From a checkpoint of a small transformer trained on Wikipedia: 8 layers, normalized queries and keys.
Each number is 500 + 25 x the weight over its row's rms, rounded and kept within 0 to 999. Layers, rows and columns count from 0. Numbers have three digits each. The size before them is the row's rms in percent of the matrix's.

# q: layer 3 attention query, 320x160, rms 0.162, rows 223-255, columns 0-159
# k: layer 3 attention key, 320x160, rms 0.158, rows 223-255, columns 0-159
# v: layer 3 attention value, 320x160, rms 0.204, rows 192-201, columns 0-159
# o: layer 3 attention output (transposed), 320x160, rms 0.0854, rows 192-200, columns 0-159
q223 095:480459504490469489511518529499481466471481513548475498527506540502526516544542484554470488515444490485539500498475508482508491514528508444501500437545456522499458500492495494508466524481501523505495547488490493503484450480481499465503488523492508552492469461512467506502519518474573481536491520478500506449474483517465505509508463501485525501473491489517481549499497517504527474512481487507523507478508502505472491473516531487475524486541544551463460517492496495515525505501501470
k223 094:520523505508493475462513468473473485479527481492506458462474505506496508545502524540509522532506534502499512475550487562519525491494506526556516541509491479495440497515504464475555454527504495496520495513521537493446489482486510480497498490490528509471501559541491533502483473478521528514527521525521531529523498503550500518503502516482474464485507503503512514490495525535500479533504496507459502450493504519478484526456457510484538492477460544521518471528494489487496493435511498
q224 098:541517451485485502546576512455477489514499494498488525508486504480523489491498500452537480485486503486494507471529467478494523488494498485501491464486467504500531540512526491514486486513515462513450499515448513515511558486510501488496551494474512536480511508466543488514505496477475516499500512519458522505470517478441497522518490491497518496464548484480512449489513552481487492517529492475534488514500443489457490559502513508434516496481516513481498458482526479519484520470479469
k224 098:506515527522483509459498482527512506496517473531443533496520524480523525533498511464481541505490487488486525489491555502493497485508477543483501540520476523474501514507489460501532461481473524484510467519482493558484494505496576500513504559506436510493515490506475479502508465528513493475487478508493507458527548479537521501485494455487459472537459512486511557515501523505486537478520504466443484514477497496505510476497555446495493470480468495494517486464486488506514491513505480
q225 098:486494521487466527493511517444500504504511521502465521497476476527482505497537518474571538533507436455483484492490524510480482514496495530512508467529508542503510509497549501540522466532467544516502510442519433529494528521520502520505528490482515449487456508544516496523504477516547516512534521506479488542474507549529495483503522492489513510489499533461495466516494538524506524507499472423523478517539498503482473476501490487507511475524509498482496523480514500514480511515519510
k225 094:499533477516491466479519466488536516466505490495510500535499505488504497514459491524475546524491519481496471494496561552529482543511530484529480469500498481493529492508495479498436515480474467516479514449518507487465503510473537483495497506537492503516527498464475526544503512543489441496445519473531490556497501522511515525493488488457494524547509486518460525482486549504497448497509519505498524526493482494496519486497468449490474488478480515561526524485479470504469486511532524
q226 104:510514495489515520507489512500507551522483487479498523496441472518499508477481489475506504522505505497485502514490559480524514512503474517482547502447484463496463474529484499496500490479443456488500540484502515506481525530467511522439475517466454482502515512477487488463516452545549515493488467468545469481512452510515519504489477544486519509532559473471471513544454468475482499495543488513518515533496506505525535509542474490528502485500546494481492498494490522509482508540487537
k226 093:462479514504465525516515460461510527499484489535485508473458479482488517524486527473444528512496522513548485472546506507473403521545477456494535463489503506447519517498483517556449510513545494497492500474525475525491499448513509518503476510509521507495497481447493538485510532482495483499483514528500480515515461491511500455505491541521510501535489519500519460512514507487547550493489488494499498513504481517497479516496522488523539494501552506538504499507528484461506493510465504
q227 099:456491513476461470521476513447519498520487480545475495482477525498498520468492505498436502479448486507497552476467481504525495493514515467468521525527537459496484496511460503488495521513462534460488507519505478508514459476469463448505516511492516508480530530512479498518523516473552535471516506493539504459538478471467509517474522514497481530482524507481445510472516491509513454510488531490511467478502510480493536509505509478432509559512534498499524495471508503548508515479500496
k227 091:555427490507503507480522521500494459526479475492494560459514459478517473504487480492544510494512499504517468513563508487480543468499487495517492506497510518488476471443516504524491548502519494484509509498532558521497508502546535535507538465502503509468504496495470459461485492512471479529457517486513466499533500511522500446553511526471468482459481488498489536528493446477519509527475485515508514480494476477472500511489473531506537495468479500479511479526531507494469515495475513
q228 098:513519498478482493520523495512516519479499479520458496500496494481515485496521471483526479477487442551478524482490480491554481495528520532484470479492464503521520500485520485502466454464511477488483500492489515448520537518482478527516503495537490454505521492507505470521522512488456562475522519514507536518545511474501496459503512515573509484538509482477465502484525501445496547524462503482511508476504511504566507504429482460514521494514507493527498508494493531474554501514460491
k228 087:465562489451509510521485552481474539546497525499502491540540496460514496522431543501498508455499489477512502518493491487471468481492545502479537514528528459466503543539524489528537535464555525498440495516474460503522504496482517516484501529472533475519491504515499534527497477507435506492480484489451474494516500505460500496513561523489466474504513511528500489503501473511495495487498486505495522540509489485503506477475512495515470486511470500509509472511513467524481541494497515
q229 091:523500503531481497502548508504470468480537526495510486489479498515519525493498519498506540516518502488433465487458516540520497510524533546513483488489519479494513496547488515522511467476428515511464508495525483529509461482517541493488524449464516477497471525499486530495520493517525469539513518480450509499506512487490513481522526518543498506471484466498521480519467545496505477446484518515495504539494462478458531491504446508475549483501495468477482536517518458487522489451539520
k229 085:480469510472488488466508455550499451473520461491537507488479520490490481512508499523519535530451480466516488503461501508500519497463494508497523493493504514503512485523528466494478462520479509519533525461533529490454491514470510483536523527470498501490512527494509536518479530503522468472496481489485537517514522527547499488483507508516460501533496504537449529489491482533471500490503479499541547551505526502525491545551450497470488514496461500508453467501468510526515522559538530
q230 102:446512514482548524477509507518506524475467519489458512518494466531514521514538491534500510508535439521488546552510507509499524537519517476511470464498505527466467506513448494513478507472527470486474473499479489500526531500496510446511488510514523523510485490542503492544518503489452465503471481507512510522525477554496498446483486517471515537473460506522540502496521478482501530466488531512519486493459504520535445495467506505496467506532461510481466541493504487500502524508517549
k230 099:518558501477509475520494499500498540522532496492517498467520512500476525512496476569480532550480545484480487499494472498499502522564510495487497484479464481503491476509515527536483511526483528486489517519541500519505515497498457545509524520550493476494542508512482510530543488475508528468529512491518508511531497515549495550449474481499476480507524546519511502511477556512485491517550472480462463565498475512497464521488503491455460474501529533520522487484515487541513488505490498
q231 097:441529531501505506444460511485487470506507507493506484495499468467512477495511501475514507552533474495443501486536508496526465497477518520462534444504510491473489457490531471493497507509536524496490544524480479499518483514509468539477520507447494484527482509492505507525483525500525518516514537512457470487509500486548506519547508451524523549501513514489522479524532519491453505496517478491540466504496544513532497497468509512573464505491517476507526476489496452475523503481465517
k231 102:495490460491535467496520533510500507499462497519527569506468510508488461481481478507457507517547518538495472508477479497498466505481492489481478522527535479507486549506479515505521491513495502494495491441485455492491496491567484455492561480521520474522488483491483550541540537524493476474494533479512536522531528513474465524479459482504489514516508492506480539473512527540495484522490462502491467489475468467505507499505463448496518503492476501520538518518511482488507485544532547
q232 099:515453494482499536477520508539455532546459513511479493545526564534503511487519535496469491511500476482534463474487509506484479488522482508517520547464526528498474485495521502484524486465563515505517506506474480499484471518517520478484431526528500534508528509499493502514545463485479494506490507488472548488547473491530496496527508493494500500492488505484512506492501466509559518502493447525487512466530472512510514497533486459490505493505558481491525473464461481552470482507537516
k232 097:513486521503484476514495443494491490481434500517577507480496477532506492498530520500472492504544478489512483524493504488485496528561486497486481476493497508488503485475492524567483474494493476510530452501524470510458483481537506504466507467520471554529499524496510480480508483483526523496444492495521542508500529473474499525479494513475465505476510515481460510483516476493541492502503469483517515474470507537493509522475515490502544451494524541524476513482509519415479467518471523
q233 102:510520529499498515489505501496529454479456556552434480468485486481469531489500538498514533481525501555508493526516522504492474502501541485485492482479542480516473504467535477501485498515524485476556529476489470513561481524531530492504462532509496506539510514514496456519512537457482556489503464493520500505506456498529481518483520476493499517486494490486507523529528496470529468522492474482508494485510519463495468478421475506507477498501545520503484516506493476528489539516506532
k233 103:515528508488513506501519464507553487478453519477464505497530500511493505498466482489472453487537504514533479509490495494506510502513505506527497481539474422535526520487487506546472483513484480510477465507543518489459519497486494483517467530518459515480547508434472506533508442517454539502497479506502522532505507455501543517523451518500512487523510496494494487486495509488555480522453475490523524468454509481519504479481504488474476522471528499490513536486528510500480525487509568
q234 094:496524497528511511522493502491491514495495506551458462488490505484509442506561495504524499508530495497536521543463515460495506464494524484493529474508495519473538528467474515504470501511492516508502505504505513493486503533497497559483493506533514486556483525490512539540526454517499491534436519459495490567489468465501498522508518518531499509523485468478512512516509477511503508509462503501470512446501511507515547478520551502439539499494504494555526490507501487499556479549488501
k234 096:499528481487450489523510511510494569535520544508500494519494495505483527531473508508512455546502465496479468522535450516533498469478516501498509490470482473477518483455478494507560521496470469523491489540465458532553479499524468503504514469487515495503483496481506514502464525480493456479493538515452499510536497530461476512532504482494493469503490492469506450480497475515504499475487494505520529500447511497504544513475493512528486492536539488455479484524526531468457450511478505
q235 112:482507524499510479525507533496504525512449503519450474504500501538531494508530562498506524520520457521505507485516513513476490456466508511525527486475499505513482508485514497497492558494484481516464530496482504509435498472509537511473511490494488481458489531504493520515508485498582468534498493508485480484487459512495515520523537497563515509509537482526536479496538485500506471469521487483456460536507469477459500496501448500458499493505469516528494532490508443531502488519549541
k235 101:487503499490470526494531493507506525492470491478501479486521460493495515514530516500536491530462501516492480518493463483504510512515496439520482508516529520497545486492494486516511471536533471504526476529531513515495461508503483495545504492466441493497484505472487496485549529490470498432520468521554513486490503577497473453482494498538477507516451448495448510494518520485557494523493539472477553499502520512509489500559514473488555503515518492532484499530485500502486518485474504
q236 102:477452478488453531444487543515511500513501491522475492494480511491498544507495516480479506470525524496521511499493509481487536517543500513577505509498494530477489510482485494497478510488469546553503503533542466478535539534424499506498499501446530491524518534472522476476503484538547514498498430510510482518453503496480499518442525513488477541501463486510480516455521523505495491498518488476464503490506487479510510536456503512509496501482496509511512531529482521494488526498527541
k236 114:486525469552549534484487506471541496497536493479487505494529482493502463520526439511522483524473461467504462482489512545503483504461513482477485470473487483557499479492563503490491517511513505559494487501511530475472494511468500475488525503506488513503499520466473529536546513455482502489508506432536489514495495466536487478498476547477488497510527480479508494492502505489494495547460499507494496481524551536503513533536444541469500500475507488520487488466509511511454501523509466
q237 106:495489508588529489499500443475508494506484471472487518498502510524495485495492529548508506497507504476460464522534486498522535519456487493499499504505453496473486544498472464532521534504512507540476511497509497509494556508494505525471520539454493488485519552502509478506472461523526508529509489503502546494497475467527561515509483502460535526472529452480528518518469488495547509492518468511547499463526480503533528526507500470467491521503498522479488538465523509513470544482487510
k237 102:476490476483461518503498462522539464464478491545451494489529466517486512556501512479485535519491465505469535508497507527500473513511485456505491515502470443501491499491449544515498474545507514502522451555481518498501498524517518506525523495485489526516536474528477528520472508542482449469495544506490468452453475494530522513482492495519498508565485473479494491499507499514486541552526468478491486517493510490469473518505500495480523481480534513523506460502531479498519472495462524
q238 100:497505494448486514518482501509533493490508537507475479536507505479482533539514533493472481484437493518502466501525441507521508504447504523537490480485450462470494479477542486489486531464474480463504495463453524518454512502489529522507529515487463480508485539500518513522480490502489512530487475540474468507505487523467511529494543505505487525481528541529475495484469488505494483570497475490509484536454488451507463480489502494493516501509429508521470517522504504522494459513524521
k238 098:523506468479484485490522468454515538527455519498448495494522495482535518502457512514481453485465481493476498518501554544477501502535420533485526508538500504479514505469478515511505515533502487564493491517518488466499515493475539506521530524508490509481489502464470524506480540467466555467518464508513506503451464503530520470482475483500509527501537473509488466490472527514477495497453464521486501498493526499513523496526508521489483509518492463507554505483489500521532545517500468
q239 104:459500528524499492488493512550497490523467487520508486517478478476526493496495495447540500507482475535537540460501499516576511524474509521504472472479519503538458532527516517542486522512455493474522500516477470487533533505512515490501507451492516513484537518526486454549518495484545495553499466512549483505496518484468433488511486500505471527495449507527503514513504510494515467479543492441484468505477485506467504487512504511487513520495481551505514527477466502466493495469487488
k239 092:536565489504492503502527509502471464496476486503507474491520533481437505527525482512528526518478507488527538506516488479488520481498467508517498511476494482537476461492473507506504496475487501472512467475482546493453508497510534512503535483491478518491449514443496480558528461502501477498523464528543496515541505532494458496479491523510523517476469497471532529524509509469494522497513569521497501509526450479508506503469488519444479505459503455502500430490491469490489502467516479
q240 119:510503471532496536536468495526535513502491499483462526509485489509490443491489536466528506517531497455505491498472568505479500495514483483480491495483545489532474537479512496522501502510472482492494490515513535501467507517465518533468490485484519512474464560512537476480463453563495460504500530496496492480506476502509527489525485471509517511518494520505523515493516520484488526468520500491501552523476471482560533436490470466494460508504549517522492515474505493536437508469475494
k240 115:492465485540490516486508475495475476503510518489541515536497521481501489499480554512488518499478512465578545481535499472540472462494488461508548493498464509525499456479500479511475502509535546482481444506530479499475508485527500500545491518512505485488534487477514510520516539484492504493467499539526494453501497496521510474521506492519485518574489478457500479503476542495524524514497523497494537550479495488534516540513500488480539513533518471463534451516503455477477491488517509
q241 099:498528510494510496499469541513556530499467511487525471495487467552464455448494505500465485470483490488457514506549493522470550508487504507481498496518446537460463500531521501536478523474537527482490482561493491525464477468470487460496524506519512477539514518536519482511489543472471503499541474524515506513480471510515524507504496491477461510493540464531522487519512476462494496509531525466522509479469526462460468505498515496492466538488517523465497507491482501493465487495496465
k241 085:520493534481497535499527518492452472504486484480469534524535475512482500512481483516489523489506515536542482494523489483536484522495491510505536473512472545514498475526499571480514499572490557476522513512489551495513555478519485517515497476498453507480482502456494463478503478502445505502507506463519497500506533488512532488488511521516523489508517484480502520547441523540501527472487476474471513481520498467512524445510544486472500493555491486486526513514488518538476525497539478
q242 107:516500517560470498523494490457484528517552506473525519493498537459473494522505502519470490519510520545504524518535526497497507487497493454510558499518479541492521486472552479500490484502488507470520520501490507456491498529524518548463505494472505580481500538484524499511466506494522459477520500479489490499475513489541535520554481519504501490488513521479505465521503521508430505500481500484530514489500542548493465507549461550496493500480521530469537506506487498515495544513509532
k242 092:502491512486515482469497491482489529515510494490546496503505462524467490493486437518501542457500504476490456504537505503484455500452505490469499461522478491498508502545498491509522483493498516486512509535482473506468524484522522485507485513481499422504546482501511511451467486507480522507492490523513493513538507490546499502498494545542490480538497498513515438457549542513491475480461530487531491500508479483450522526540504481548484511529497522478540508497474491507523455533440529
q243 105:497484542480499488489493502507538542501491500507459509517514504497510523526497487485519561521511478506529533452498468481504502516527493528510518479466512476487471493519493505530457515513468444519518468437475493517467522513497505504475529483535498511476489449480540480500501480470497486520493470469508495529469523519514524490476514495498465525477490528539435474488543459522540531519499500508543461516495493543533481507486519496488472491527529457509476517541486527479491485481498581
k243 101:509537525509513484527520522487541518504458460495519480478457544528479503500463525515480471494509509509454522513476534509496471518543526515508491483485492496509483467506474485528530508482514483495491464491461528485498529478509507494527515501521502503524539511456450467464535463470462516540506528519525499533496463521491496469489482490478449482525536464530530509537495543467500473445534519465508470491509501499530479465515501495478494474489547531506493492457473475508544528519534459
q244 101:496542469513506518509514499472558494471500443512463535480506519516473520540477520511495527473500477505512520495500459487504481488521502466477482519490530537521478526515493486495428507474534520481494467548516480453463479506500484520525524549560500518481544525475485458535480519479503508471477491438515498536488500486496483491495475489501452472512497465481469503491494485529439467484509475500524492512470550522514491511479513482503456520478490481500493519515531486496460522542499521
k244 101:497507508520498486518477504489477521504500483507507472493520483515535492514523454520513481525467501480503481498535564529431464520514558551466490441503491481486507499510533515505501551534497516519480518487509497533505513516530515517505503473566443496536487502495494477501539519477499560582497501503505483485506482536521514518525501478517497514464516500524523489483555520478539486578464505498476485478502496499462500496516479495482491515497522489486466506485478531523522498498486522
q245 114:520470495531493528518473538471510495520490493466515491504494526523472503505451488484488471536494517516461545500480551529467486493491523515484525485460519508511485483472512497517466499491480494480495498438473518519482487475508519494502508448540483551521481500517451504486531567501494500489519502501476502508553497506560519498491512493484477481474506479513475520543491529514506487475461561498530487492471510446485490499523490504444514526533496510525514497524518464455487458477440523
k245 098:525488532480469494472512477492481485511496460516522535489531519484490481503469490531470468542480542537503494536505477445507496507553456458524492486455543485510506461490537499488493480513470501489503493516524500519483515474507508458530460520474561447537506481492504522489503460503515507546508531511497529531540501502496510479522498484490518554491537495478536534521492496467480491483466413470498511529516482491454489474478512494500527505515492484465515495479462524490511495502522526
q246 108:510468518508474516516492490517524540496483521446508474492475492502505480502513482469495532503521542487481525528520543495485485492497518520508524477450512533475476509494505514545469495501454497481449516538498507533486474510476532462509459495498489468487483470475492457489536509490503521537517454542504507560492502539519435530500545508560465515487503463504526496515535448518491470501543525516504521493468501515508533492487479482480537524492556519491544475493513467510517504516487515
k246 099:505527508462506526529495525498469466516504491489547508518477521497450513497487536506474484547511525512521477479458493483523519501496469472456490504483487538527509501511451527484518508513505507529469508508512524543494489462515507451525482501467534515536479476455513505498485548451483464531462528481484503492538535462503512474510460520482486512511541510483509497476491442456547506472494486471496491503465488501520519548525520525455538497513516516514430507515506518525511506516523461
q247 102:515501464516520546490496492519505518474528531496501534511519518525476534504521495498542544499479470509514549483544497524498490514495535478486500530496541487544512474507485494452521498488467522522475507454519522543531491515508541513497474454510507518482496510511551509487473436504488487506445506527499485488471509483488505567550463454508529488496536478538490520456468477511511531511435467515515491504527512484510522481501522525536548503534488511544511486502475501496483489506515488
k247 100:515539560465456460509530479509515479519471471512473457490525502508499491500481547507508480502495537469508490536507522500499510497490460536473496496495512469505524525463493475525501486481480495510477464486505497532466538454529498450500498492509460480497512504489513531511488535474495482503508535482509478553502460486487515531501507519473498471533480455487488502529488481480439465485560553477513509487534461539499523499508504473522480526478512514442479512469497463487496497477445537
q248 114:505556461550464516439494525513540520498469487491458539557508503519496481535528476524525513483517507516501531531533519488482525516483446515488538502491469530497527508492520483466488494515532439534479475498476528479506489518492487509507509492503476508486472541485526489500472469567485499528471519497474554519516495546507501484491516486484533514515464489518527548509497536520511510514499465511494500523511508488562476494491510482551494479508493516476520460501518526473474465529507503
k248 087:471547489489490506514507513486473540499534492491481498485498511439455515492492497569504498495487486518522528523478548510447484524518554505482490503496514522463512464488490518556498510508525487521501546506455466504520512477493489501489462539504518465498472485475494479507565502514514490460472545524526469483486530499485521529500497522488534499518522492463515486458532534519543507527496503508449481521495475524454559526499517472487469495510494493487498532482529460489491476541474493
q249 112:504508485493492514509493550512503537465471499546481497465480542490531540497525530515480482470481500513506494505496529465484500503507529518487482494517453494464508478526491515506520476466479547506483491471524528514511481486475490464504505474426544514512570538539475545519521497467507508542481496532468484480537527511462523496530520485496518504492526535500463529511516506488500503508506513543514503476577512490487523492537511514534506507483501531460469507518488553497482508520450469
k249 109:490466542508533490515509440492525545491480484493471494512510466518487559490500489531480519473529465489486496488525514495508499482509416458487537492464459508480470499476514503469530511473498465496531526491477482548516517523517543521525503513520503482475534516496531537477511487511499525447550510460506529522529494508461514443524464486462531503522475494473490491512490520535494550513488485477507519506488516559485520493493525536474501506516458512511502469486487480476499485475504525
q250 109:507499512493529496485525477559496503490528496543507488510522455462461546550507524538507445522453531536518437519500505495443520492490469473479520463480479490461541453483479484538501457477487507479500507491455527554521530515510489518522495513498485537497474483473505554485508499489534492458481500528488494475486523487484509501481521488475504539439502485492503479470507514505498473522475496533508510487470517511520520492501515494505491504492526475489505516476528531515517536486468441
k250 103:495432488493494454482463495506522539491530529506466483497507510538518562536513509468476463499510499515475485486484505504563509471531462522474510563502438486472435479481498499466534477497475506527489514511505489488494516528498499532489470525508498485512482488516501552489499557502496500539509523504473478513485487527480517493470508536504469534514521547511503445525516468536516502517513467504492501479503513504532491522500484504531503492501489479448520479493518483506529513535558521
q251 108:510475486486501505536459527461484545545512535529501488520492502514510511475503492480460474485457495456527494474502495501503501499534459519478484508519477516492482485512515454497493469468485540513507497493519484503455503532495482498498504516523504519488492537531456513496501517504551490518510465560559529474529448493493530532503463492521436506533490512518467487477533490478506507431496499502495548510490500509506531478549523485467491479514550488531479465497439526510472503507504519
k251 100:525493500542493465520509505471464502491473542484503455474486463493521533520525516479492490505499520489503516540561512508523524497493454518527518498448560555540488494525477534493478504521532519481441497491541494504498515514560524524491501455460517484504498486496494496468514490505501486516472514481543454473523509532465480474500505468476489509474514489492480451484493521527493517489515488528534539478495508520488534495512528515478581511490516520490514452493520519473497486472496468
q252 105:527512463475502511503466524484515524480463473511505483494469489512487431481474531475514531510515509487561482513475517486457485466473492538457506540489552462530465520474502523540493503520463506494456508513516541504480461456481500511512463505480501489489472501465533521495555464509518500474502471477518477520525515513533481519482506492494464515528510475566539511474529454512513473475486490459525495512485475481488542485508500530511486485532485536536500522530517497470499487479505476
k252 100:508514511517472510510534496521500478494530533458489491511485515506548488449496492517530479514491490530536517470507498481507490555487479486492518482487500540521492476445513418462467570492529484500544462535518491477484493465521508481534510488539499455487500453489525537522540484486560511515529481493503496519533503491471497440454512474463492523507495497554488471507483474482525516506495524496466511492482490513497518505493465491522495493523519482508496481506495518513468498520556525
q253 107:500516523487491494506531498510501485502509482520483478489488489466485500513558497502435505506489481528496481486523470530491494495504502454484505499496539522434514504456534459509456505524461464462462488442449510526494516512487503479505483472482495502539511503494497498550491505540465533499467526481435472475475512482540461483467511528513479498502498504520472490477475472501524473484461553497466530470482543527517489502488475520509521472516435478477497499535523485499527515498513467
k253 093:523531517556482504493479520498478537514494526456484471494497504491520516523430463457512459503500458466499487502469518502507494490510521488472519493500461514504486515473542510533524566469449496516501555544494488464511478498497493513529516532491520509511497502480513493469511527464494499554464475518458518484496448467514525556496475469531499545494526485527503521518496479510473476507455465514462488528488486516481520553514462496502479490502480502513502514472500498495556515508523494
q254 103:506449503529498515518481509514453523522479500516479509494507516538513485484502491533447478523498534466518521481526445522474434455529498543498523521524509499458483513473510501519537508555487492525489462501543529523497512492514473487493492499499545501497497479497518504506506487483483472491534477486522543523481501508504562518469501492482450552535489495503524484487547548490526505499494509473522507474534484493521547517512509513484484473482437526471464529535530502481497511527541499
k254 102:526528510536498510494556542504489504471516527463535470473487469501458515520524455508507482475490488497487504520492517505472515496492524499520475450501469511484501493470497490467469511486489475532524461525457526484502480497513512486491510531465501467490568508477515525500544433472502497461533526493476488517465530459495513477492498465491436490520486509530470480467492512475494516484500484503514499539482484479471553507565521525506473486516527498511456496450516489540516505472480525
q255 118:516510528508515492461519503481558529512472462496499456526504532491493532557501498522510502494473513492536498458499501482541467490474536481448525480528531449484502553502496497540511512503515515511504509501468490464452482482515517499496486486485510523513489504507488475493493435560555454499515504475435447510526473527484470508512481479504523486524477476469513488519481477494503499487530478475490525484525513506543534494531466554499488467507498468527503509501525539534493488492508519
k255 100:505418546531501514529480451447481508465477517483518499522479538508485497517504534486496495469476507506496514511527498511461522525470506487559515506463454537490476518459504457504494490486494499529497516513487475476483474492479542478501553484530478540464492454497503486509523526484504481494515502522513518472494501521517502460491491482527499515531481493579522484489507513515530453517479466520516520448484441475493487510530512530463487489503498534522454475518496496475498514509486481
v192 101:455478499479518480480527459525504508475546507529486492475494471496475497488507483513489540494526518491472491496507521511545459491494519503532452483498555510495463462464477456503504508499542541516552519500513533511490526528494489544466483450508519511539507492465484533489481500510520497520518478490509496495525510487492537495489497496497538511513493513503441506499491480498499511467518486552488510478507484499491529390514514509514514542530516520482514441490556532479501489489524521
o192 102:468520530490508499515498533478502504493472530507481502504501552499505501564487535530488505517516478507547496446546498487457495490510496477521537496531534479483488505507473508474492500493497465490487500517501484527486521505472528498545482502526475506476523477510494531501522466517497517527496524499542525516562505541515496525511491474520473466487553498516531517477518490538544553569483475527460505496452554511500487502474453494450468474501454523496498485492479472496507496474453504
v193 094:503522499505502482523457538505511534525524482487490525467499466461468500456499494522495518507486499503479490522489510537526518532474492482500498513476447483487485468476508506477515482541545509481491480517490507488483467531473489510482437541505501467577474525486475460506480513508538524499481436562500493482491529478478536503511500495487506538540463484497520510498499514464512543491518465500518522537544493447494548523482520483544504510493512544519502503516473496505472518495517445
o193 098:470482498553496501495504512490509484484495508552495488461544487525508521506455503523446489472477499513514536507478484445489478497479503496508489529527537490488498525493515497501486504515441470515501489509550503516532524487472522511446511504509461513501519476473502536492527500488451492519483461428492522521486474502486459485510483479492494475486578488478487517501488480504554481460535514530494484541480486510500471511529541518493443511542490459508461493481506505537490461515517491
v194 095:489466516517481510491507479446534505536485517525550518487519480530524486484535432477490458532535484467482497517497501521491507543454487503503541531492456496509509494456496518515490483521509550485499512485551509513456459480483490506506549522535486547507475492500488514494528488522540491532493525493455520452486526474481518506508477484478484488491500472489521520511509539516490522509532536481516522546520531516503546498520513524504445520546485471467507490487490462543490523522503516
o194 098:493525488511502498511506497511509458488485491506517502493474488506498515494487516540497513554494474503474457512512504490506502494507501508474561488492475499492530513472543504455465492487497502506525543529515538519481522434486512511472464458446540497442465478470501466497484497506463478502545425474476529528497463533538458512504516531532525513449521477512560502516516476472512489507542504510532486499501490506479507461513496476534508514489506516496506527470475543496539497456494479
v195 104:497527523480521529487505482528522514473525500512466498481466521483514505516523511520527492448473475457517499482524509515483516493539484491464471529496498522502456519478501494510503499469488489528462486476447534479506495466493536475524525480479505498452501493515502490509483488510495476516489485540535495468524535490538487505523518497535491490509539534512453507472507431456521485510474500459505519445472486497485432469506511501511496556479474534518480475519512579473513445504499506
o195 103:494476509544487495573502527517474488506515488505509494529500523503484473482507495496464453454515526522512472504475507515559480526505516528555521511509493461471496486474499470532541478488474500483481512520510460515475455522487499483512508525506503515555515545486510479499495505499470509488523509540497530502506523461491530479483492506496489494502501523525508496562466532497491521510465469468480515409524516518482477555526470490525496472477473494542506524509498463501474534471543522
v196 097:467546501486484517495487500515462532541553551502487530505502515469476523515490513505510492479520500498497522470460494529554467487498524473507559489532532542521533479529496518449526509486523482516481505512477495506504517511547565506504460470497502470500498480546507478487458512474483513500497484521523530509486525507512510506504522503514547505513513535488501534477530450489508496535492490481489507482491522452515462467509495499502553425451524526517492509496538492456471483492483492
o196 096:480486511515521500459490492527524486536476490530463481483517463488492489536540474505526509513539499536505539482464479450463480518469487513508432503482486462479442543487469481501529449492472471479491497488529449499542488528507489515499546568483504536531514545478500489545564514535520481482467515527523464493498522516479446497539475476495524529505494500489489533498502501501490521484502521462499508506483505483488514506474496490520513498505492495538483507467483474462497522508504492
v197 106:485475537506504482485507491492502504485525470484458526487540551503520459511499503502495521482504509516458522474518535474471524524503507513443516548506472481495476499484532502505485514531473528503506466487521531462507510512467479535509551481486505485502483483488532472514479544496464465502497465449556519460521481543502466520544552466468490528505483507518525466470489536548490480483517470507473509509483530519523533540476501504472517486493540513464462453518485490486506486539505524
o197 106:496533466490490474520491456467499506498494520478517477497500524452489481479497489532453477491551478505495510522518507529531507516475480539566551479489479535516504535477490507512555516492474485449562521508512493483477504476505505516466511514530515503475519553532523513517489540500496528516467561499494506573493504460529512516504484502478512480513528503507498495484479484505461470509506476537516476487512500450519538476505481498502505530503514512444496490480514431481488495485535494
v198 093:496510509511505482530481509500520512538509480493480531495497516466478443554499475522464496513478511516469494478520531503493541556517509470499516506498428488511461507479462532513483505483497483482455534484478475518471532504484490460498533533513509469520482501510512519523538472504509494457471516460508506499501499479516495473527497454514512478515479493465530499475498527490485516550525468503550449514495501528500454522521493515439511475539464526472524500528476534500526568501486489
o198 096:497492511547478480486519498475521530485512483499490496484502501500472471455512464495511497485474468529493500517457496497549469484483515507486500499475511467479519502499563524478512486504453556518506526500533524471451488468513517503491473538481523496493442502497504472511478523485552450520529569461433521505499514492471511493471515504499527501529501471547506461521545487509516464506526504491454507515514508505510515463516477485541490501529495500482486441531507488530537522499459492
v199 096:499535496488512469510498519503510522488461518449448500463445523462522548493496524477513483493493467539492528483466529553518508506480511495464509460482471523522530519501500582507493489497508474508454472460503529530487482507495496498488529495532467498514491524518482461518501476485467487456498504526490494467526520478471465494492523533505523526512524534535517494481491478485500511467506518491507494469485504483499467493531496508467496455501499576487516526532483486488458449492448500
o199 097:517475502570475512539479508460491464474484498508572490491491462520498448509509489513504499515465506499525544520480501485509497529518490534465469495483469494523449502473498523492509475541456525521508451538525486555518524492481524514512477472533493493525498499516509491489525481555502444506454498507491516476459490490460482524507474491490532478524521465467486492512438540503482499471495474474522498453501507522523522475498505494502495499482512464517479460500518471472519516541511510
v200 113:452501451520531501560509473459476510484476511509521529544467512468524520511504527506514509479546562473517503502479480532506463492486488488504522469485506465506508507530523540477482451481499537504480501487499477499497470497490512536460532501489480483496510479520489554496477513480495520532505551500511525489500462472520522510453496527523482512511508513522425509516495522548432499521508531493505501528483546527466490510505491487490513525506481481515511551477483508503508490490441538
o200 117:575503487461536491544497498483510516480487498505468521530497510503494486508514517490511501530533480520539487508457521530453514486494520518463489517463482493517501517462500483512462517517510525482486488447463537543492496514498484495485477514527520533513504513489541528497498512520518464479529479498464473475514512537534509541532472523452448483460473487519508477499450438474530476502484469482502466492487515522488523456441515515498483534498518531538500545503500502468520522475480515
v201 100:472540467476454476494499487515498500486518480463452500509509472506480487535481525473484504502526469521511505499503494528524549499463463457516488518513451483516501556493470514478453545516518503476495482509515475481467537492505475517510512485505448501537520530493511476502486489491492520470496429477477523499489531518502466479507502457528510512501498549528514528488505544514465508475523482518488511454536468472474533464510524546478496502460481501511526486491529454548487487471535531